config.yaml
positions: "rope"
rope_fraction: 1.0
qk_norm: true
init_std_qkv: 0.0317
decay_shape: "square"
train_tokens: 127500000
steps: 7782
Each number is 128 + 24 x the weight over its row's rms, rounded and kept within 0 to 255. Layers, rows and columns count from 0. The size above them is the row's rms in percent of the matrix's.

# layer 9 MLP up, 640x160, rms 0.19, rows 0-92, columns 128-159
size [101 101 103 101 106 107 109 104 103 101  91  94  90  80  99  92 102 101 110 106  86 104  85  96 106  99 111  96  88 115  96 100 100  99  92 106  93 100 110 107 106  88 100 107 104  87 131 111 110  97 102  83  92 105 114 102  95 111 103  82 100 109  93 104  98  99  98 103 109  88 109  95  87 110 116  94  99 104  89  93 108 107 110 100  97  94  98  97  98  97 107 105  98]
[[116 106 127 118 107 142 131  88 148 119 101 178 158 153 118 100 126 118 124 108 126 108 142 127 139 101 122 135 167 108 139 142]
 [139 127 121 107 162  81 123 128 125 147 146 132 121 154 113 160 160  95 132 103 125 152 127  82 119 160 134 101 126 120 108 141]
 [116 158  98 133 106 133 127 133  92 153  93 132 161 129 116 147 141 155 136 106 142 129 126 124 145 122 136 194 136 146 128 120]
 [ 98 127 136 134 148  72 116 124 120 135 149 124 118 132 128 126 116 139 127 122 124 155 103 109 126 112 141 121 130 115 144 130]
 [149 117 106 144 160 103 154 146  99 150 166 147 146 108  87 127  97 110 164 127 105  98 125 153 123 147 122 127 123 133  87 136]
 [ 91  95 111 124 121 121 137 133 130 151 138 109  75 119 201 116 123 130 155  97 150 148  55 101 124 145 137 163 145 156 105 147]
 [156 147 129 118  83 107 123 156 105 132  78 108  80  97 141 117 146 147 123 105 122 136  65 119 108 121 157 135 101 119 122 109]
 [114 139 152 170 126 134 115 138 104 127 151  96 125 153 199 167 113 149  99 132  80 150 152 101  96  84 129 119 133 103  98 166]
 [113  94 134 148 161 132 155 151  97 151 137  99 102 103  91 143 130 150 109 156 144 172  95  90 105 130 159 165  95  85 137 123]
 [ 85 150 152 180 163 180 120 163 103 102 161 144 136 155 110  80 126 153 123 111  94 102 163 133 121 131 119 103 144  95 153 152]
 [147 136 135 139 137 145 122 127 123 108 158 118 124 133  96 129 140 120 120 118 124 138  98 123  93 136 136  94 120 131 127 104]
 [124 142 129 153 136 136  99 103 103 155 174 113 152 126 102  60 128 117 140 144 107 129 159 121 132 171 139 161 113 167 142 146]
 [105 141 109 142 142 113 118 157 121 163 131 123 147  76 136 160 143 133 143 119 125 166 133 137 132 104 113 110 103 129 136 114]
 [ 99 161 121 149 131 113 156 111 153 118 111 156 170 148 115 161 134 116 134  71 126 146  75 174 155 152 188 117  97 154  95 125]
 [127 160 109 181 144 135 124 121 181 117 119  99 138 154 139 111 153 133 145 145  84 135 113 126 134 140 150 140 175 150  87 143]
 [126  98 118 145 157 136 128  94 131 148 121 111 145 149 118 127 132 133 148 123 162 160 130 120 144 170 175 134 134 106  94 136]
 [ 94 107 119 130 134 122 139 126 115 150 101 145 144 143 102 181 111 144 146  98 112 184 121  72 120 112 123 133 135 161 139  91]
 [110 137 137 135 165 169 133 124 126  96  83 125 129 113 109 164 101 159 115 141 117 144 156 128  73 103 146 141 109 117 188 156]
 [140 126 116 103 136  95 102 142 146 147 155 156 162 125 125 150  98 157 116 140 169 129 146 118 109  84 130 118 103 101 158 101]
 [107 156 109 120 112 136 137 106 130 186 101 117 101 136 128 107 105 144 135 135 109 133 152 126 111 134 135 130 147 105 115 137]
 [120 161 125 120  96 158 156 124 109 160 112  81 192 127 126 114 113 147 100 136 130 121 128  97 125  94 144 164  69 108 130 122]
 [109  99 148 126 184 138 132 116 169 122 159 123 120  96 102 143 133 128 150 146 153 147 108 127 134  81 131 131 150 182 110 153]
 [ 92 159 109  96 102 147 109 104 133 122 145 153  79 112 117 138 136 115 154 130 135 170 122 149 114 130 120 115 180 143 127 156]
 [118 119 133 187 141 128 135  95 154 135 182  66 171 162 161 158 135 152 141 139 135 134 132  92 144 137  96 114 118 153  99  66]
 [171 143  83 117 120  82 122  64 163  83 153 124 145 103 153  90  98 130 106 132 158 151 102 157  95 104 135 141 104 103 122 102]
 [113 136 138 137 123 130 155 150 110 109 163 139 126 105 128 107 124 120 110 112  97 129 112 174  93 139 156 152 143 106 148  87]
 [105 116 117 121 144 134  90 170 127 109 121 143 137 121 115 170 101 146 135 131 123 121 105 185 114 169 133 157 117 136 160 125]
 [109 105 110 160 106 131 109 158 129 147 113 167 104 101 106 106 126 121 134 142 136 144 127 173  82 117 173 151 150 165 102  84]
 [139 130 111 154 144 105 123 142 137 137  96  83 111 158 125 152 145 106  79 135 127 126 140 142 110 155 136 140 126 136  74  91]
 [110 124 139 125 136  83 109 143 138 176  97 143 119 156  66 135 110 146 137  88 177 112 141  99 143 101 135 168 148 130 146 112]
 [128 110 149 146 122 135 131 101 156  97  79 129 103 136  87 133 141 100 154 122 143 144 115 133 156  75 144 126 155 133 126 119]
 [108 117 144  98 138 120  93 154  87  74 128 136 141 142 144 153 164 126 116 147  99 146  95 130 119 108 128 152 160 118 125 140]
 [ 93 135 143 118 111 117 134 101 120  81 105 140 130 152 162 139 129 135 140 119 119 120 109 128 128 115 107 152 169  95 129 113]
 [152 127 129 120 121 104 147 162 130 146 146  83 156 113 101 131 150 125 115 104  99 167 186 150  69 107 180 104 126 103 118 138]
 [126 150 164 122 140 108 110 124 113 102  92 144 120 135 158 128 111 142 205 114 140 189 118 166 170 121 120 128 177 137 130  92]
 [103 145 130 125 145 183 161  78 117 161 112 130 122 111 155 154 123 124 137 133 135 136 131 111 157  58 181 148 164 148 138 141]
 [117 135 117 135 100 171 139 133 167  89 120 154 117 102 132  91 132 132 155 109 146 145  90 161 142 166 114 137 150 114 119 130]
 [135 135 148 105 130 106 118  92  96 116 146  99 133 128 138 145 134 115 128 144  96 168 167  96  78  94  83 123 175 109 124 166]
 [109 116 154 122 122 126 110 157 106  96 125  97 136 143 121 162 145 158 142 131 146 118 149 177 124 104 105 126 125 161 138 107]
 [125 144 157 141 124 149 114  92 127 101 114 122  90 100 104 144 126 128 164 146 170 131 107 107 104 105 124 141 161 116 117 128]
 [124 127 115 119 155 126 147 103 102 163 141 145 143  90 133 119 135 143 158 142 173 147 137  82 148 106 121 161 169 146 125 123]
 [129  80 105 122 116 113 108 108  94 185 117 139 128 110 124 126 190 123 127 141 152 127 114 154 135 137 156 118 137 180 140 155]
 [127 132 108 152 147 127 119 155 148 119 185 167 179 120 146 129 124  79 129 148 130 149 125 151 134 115  86 130 127 162 114 151]
 [167 133  93 155  82  74  77 128  96 185 111 163 152  96 122 155 151 144 169 117 143 122 126 152 151 152 117 108 107 116 152 102]
 [144 153 146 114  96 102 147 112 132 120 122 143 114 114 115 150 156 137 117 117 129 131 140 139 148 124 104 121 137 149 135 162]
 [109 160 115 147 119 139 125  81 123 138 136 142  97 175 116 124 123 161 103 130 132 119 130 112 142 102 123 145  92  93 139 129]
 [106 125  96 153 171 117  95 154 135  99 121 111 120  96 121  86 153 119  91 129 168 121 138 124 113 142 132 120 149 107 136 156]
 [124 115  88 107 123 122 159 117 147 139 131  90 121  71 132 105 118 146 147 135 130 137 117  93 154  81 128 149 111 161  92 136]
 [138 139 160 157  81 158 115 133 134 121 154  89 138 157  89 105 161 110 148 124 136 132 122 144  99 120 134 125 162 120 103 134]
 [139 164 130 149 156 109 140 139 120 129 106 104  78 177 115  93  88 156 154 105  81 106  95 160 164 155 152 104  87 161 140 131]
 [ 82  79  98 161 143 106 150 177 137 142 144 171 119 130 174 129 127 151 126  93 173 140 109 117 160 128 165 124  96 128 152  85]
 [100 155 142 137 187 113 104 128 133 160 167 114 119 165 179 147 102 122 133 110 117 110 147 114 129 147 121 175 114 130 135 137]
 [156 136 122 118 140 164 126  96 200 136 112  98 139 139 139 121 141 165  71  88 141 165 177 120 103 108 124 108 145 145 114 141]
 [122 150 108 105 140  74 110 156  93 161 147 136 131 121 152 121  95 121 110 125 128 133 128 108 105 136 132 124 134 100 102  88]
 [146 109 144 152 157 145 106 130 140 150 133 119  40 161 134 128 146 134  99 118 155 137  97 196 117 113 190 155  91 135 151  87]
 [111 124 158 102 138 107 116 102 104 120 136  72 120 165 132 122 114 127 154 132 121 144 141  85 129 125 164 117  85 135 156 156]
 [108  89 166  98 128 113 114  90 155 160 133 101 117 113 100 129 133 139 166 141 111 114 142  91  97 136 131 136 103 128 148 161]
 [117 171 126 171 133 100 152 138  98 113 127 126 111 135 119 138 151  86 135 147 127 138 113 152 112 101 160 127 156 129 103 138]
 [142 138  89 152 117  77 107 120  91 146 130 147 128  93 118 110 108 195 138  79 116 148  83  91 149 116 150 136 153 122 150 159]
 [136 149 108 125 115  97 102  78 138 114 173 136  93  77 116 169 126 111 154 121 116 140 135 135 144 142  96 119 155  96 138 158]
 [166 159 128 131 128 158 115  98 133 145 113 155 170 148 110  98 121 141 115 108 131  89 120  98 149 124 146 138 154 101 119 125]
 [132 114 127 121 148 109 126 101  99 152 140 120 111 115 146 115 159 162 157 118 143 168 150 109  76 144 120 132 106 131 140 131]
 [ 98  97 121 142 155 140 128 118  96 118 128  85 106 120 117 135  85 151 132 159 137 110 126 130 101 131 102 125 163 105 127 115]
 [ 89 146 120 126 134 141 130 135 136 110 162 139 131 146 119 152 141 101 164 120 148 113  89 162 129 141 150 102 134 128 128 112]
 [140 149 184 123 166  73 139 140  79 130 136 106 115  97 127 109 107 138 124  88 159 159 152 108 141 132 145 130  88 135 113 125]
 [146 123 169 115 118 128 144 126 131 122 155 127 137 130 142  98 136 153  84 108 130 156 118 145 118  97 110 107 105 128 155 132]
 [140 141 133 121 137 139  90 128 106 120 167 136 168 154 124 185 105 152 135 107 101 147 111 181  90  99 134 145 123 131 126 137]
 [155 153  98 113 111 121 176 158 116 109 144 109 134 125 184 126 158 122  97 107 181 132 130  87 102 134  81 123 132 125 108 113]
 [ 71 110 131 143 143  40 111 130 145 130 112 124 172 107 149 135 137 171 125 137 169 162  94 123 126 119 129 169 123  81 146 103]
 [119 135  57 125 174  91 116 164 138 149 165  99 122 101 124 135 157 144 129 106 127  96 140 121 156 166 141 135 141 164 128  76]
 [151 117 175 161 113  97 120 130 109 124 131 123 162 138 100 117 152 146 152  93 150 135 121 134 109 168 125 135 156 148 139 107]
 [111 113 120 137 129 133 146 123 137 148 116 166 168 129 121 135 127 130 217 185  98 145  89  88 183 114 127 120 117 122 113 129]
 [121 107 118 130  99 135 123 144 146 165 123 152 126 117 136 111 140 159 123 145 141 121  91 128 108 116 125 103 141 116 109 173]
 [120 114  87 143 142 113 134 111 154 123 157 130 150 100 150  80 117 126 149 173 136 135  74 100 124 141 138 144 167 145 132 106]
 [153 110 129 128 118  99 105 100 156 152 151 128  81 112 123 142 144 157 123 119 154 119 156 123 106 142 179 131  84 149 128 103]
 [148 141 154 163 130 154 127 104  99 124 126 120 145 112 113 104  78 118 148 107 111 147 153 148 117  76 142 153 174 136 142 153]
 [111 132 142 140 130 159 151 134 143  70 153 115 124 148  98 113 119 132 108 125 135 137 142 118 158 130 145 137 110 116 115 112]
 [129 153 115 116 121 102 147 133 131  92 123 139 125 129 134 141 167 176 168 136  75 173 128 102 126 137 124 117 160 131 124 123]
 [146 124 147 170  99 123 113 182 113 167 154 135 149 112 127 140 113 121 131  96 141 104  75  98  80 120 152 158 172 149 119  99]
 [ 72 132 155 144 167 119 136 151 157 152 137  92 135 145  89 131 157 145 119 132 109 109 102 173  85 122 186 100 113 138  64 109]
 [136 123  95 142 112 148 130  97 110 102 153 140 114 125 130 152  74 127 140  79 117 131 129 107 131 116 128 134  85  84 133 134]
 [125 114 139 148 119 101  98 142 152 118 109 139 163 120 136 119 156 115 133 131 124 139 146 170 144 128 164 156 120 172 109 105]
 [129 157 133 134 119  96  99 115 145 142 108 128 179 126 110 126 128 144 138 128 151  90 204 119 132  86 138 140 155 105 131 106]
 [148 129 112 140 150 133  77 143 138 117 146 124 109 134 145 137 172  93 144 153 135 115  92 156 151  84 143 146  71 153 116  85]
 [118 161 150 199 109 129 149  95 146 140 167 119 173 108 134 168 130 127 121 161  82 132 126  88 147 105 139 138 148 141 125 150]
 [124 164  91 163 144 128 170 143 186 119 133 133 131 116 141 140 135 110 131 160 124 133 111 161  93 111 128 100 136 123 125 171]
 [117 143 153  99  82 167 120  65 161 152 175  94 139 118 136 136 105 125 161 110 133 138 128 134 153  92 141  82 159 113 116 160]
 [135 100 121 165 114 116 128  85 139 127 104 107 129 158 166 144 100 152 126 128 119 134 114  86 145 120 147 172 118  96 140 148]
 [150 115 160 125 121 169 109 100 112 177  97  98 121 151 131 132  96 108 110 118 114  84 134 136 125 166 115 159 193 174 153 128]
 [106 123 124  95 112 113  97 126 104 147 104 122 162 141 103 108 134 128 132 132 170 118 130 100 136 131 140 173  77 103 137 147]
 [108 125 138 132 101 130  72  72 128 149 159  94 118  96 142 120 134 128 127 128 119 124  98 111  93 101 152 126 138 133 130  78]
 [145 162 110 111 170 111 123 165 156  91 126 117 154  85 180 145 151 123 104 116  93 197 107 151 130 140 111 117 105 156 108 135]
 [170 125 100 167 152 157 146 176  99 128 113 128 147 128 143  87 103 144 136 105 131 163 148 131 102 148 108 162 143 142 132 136]]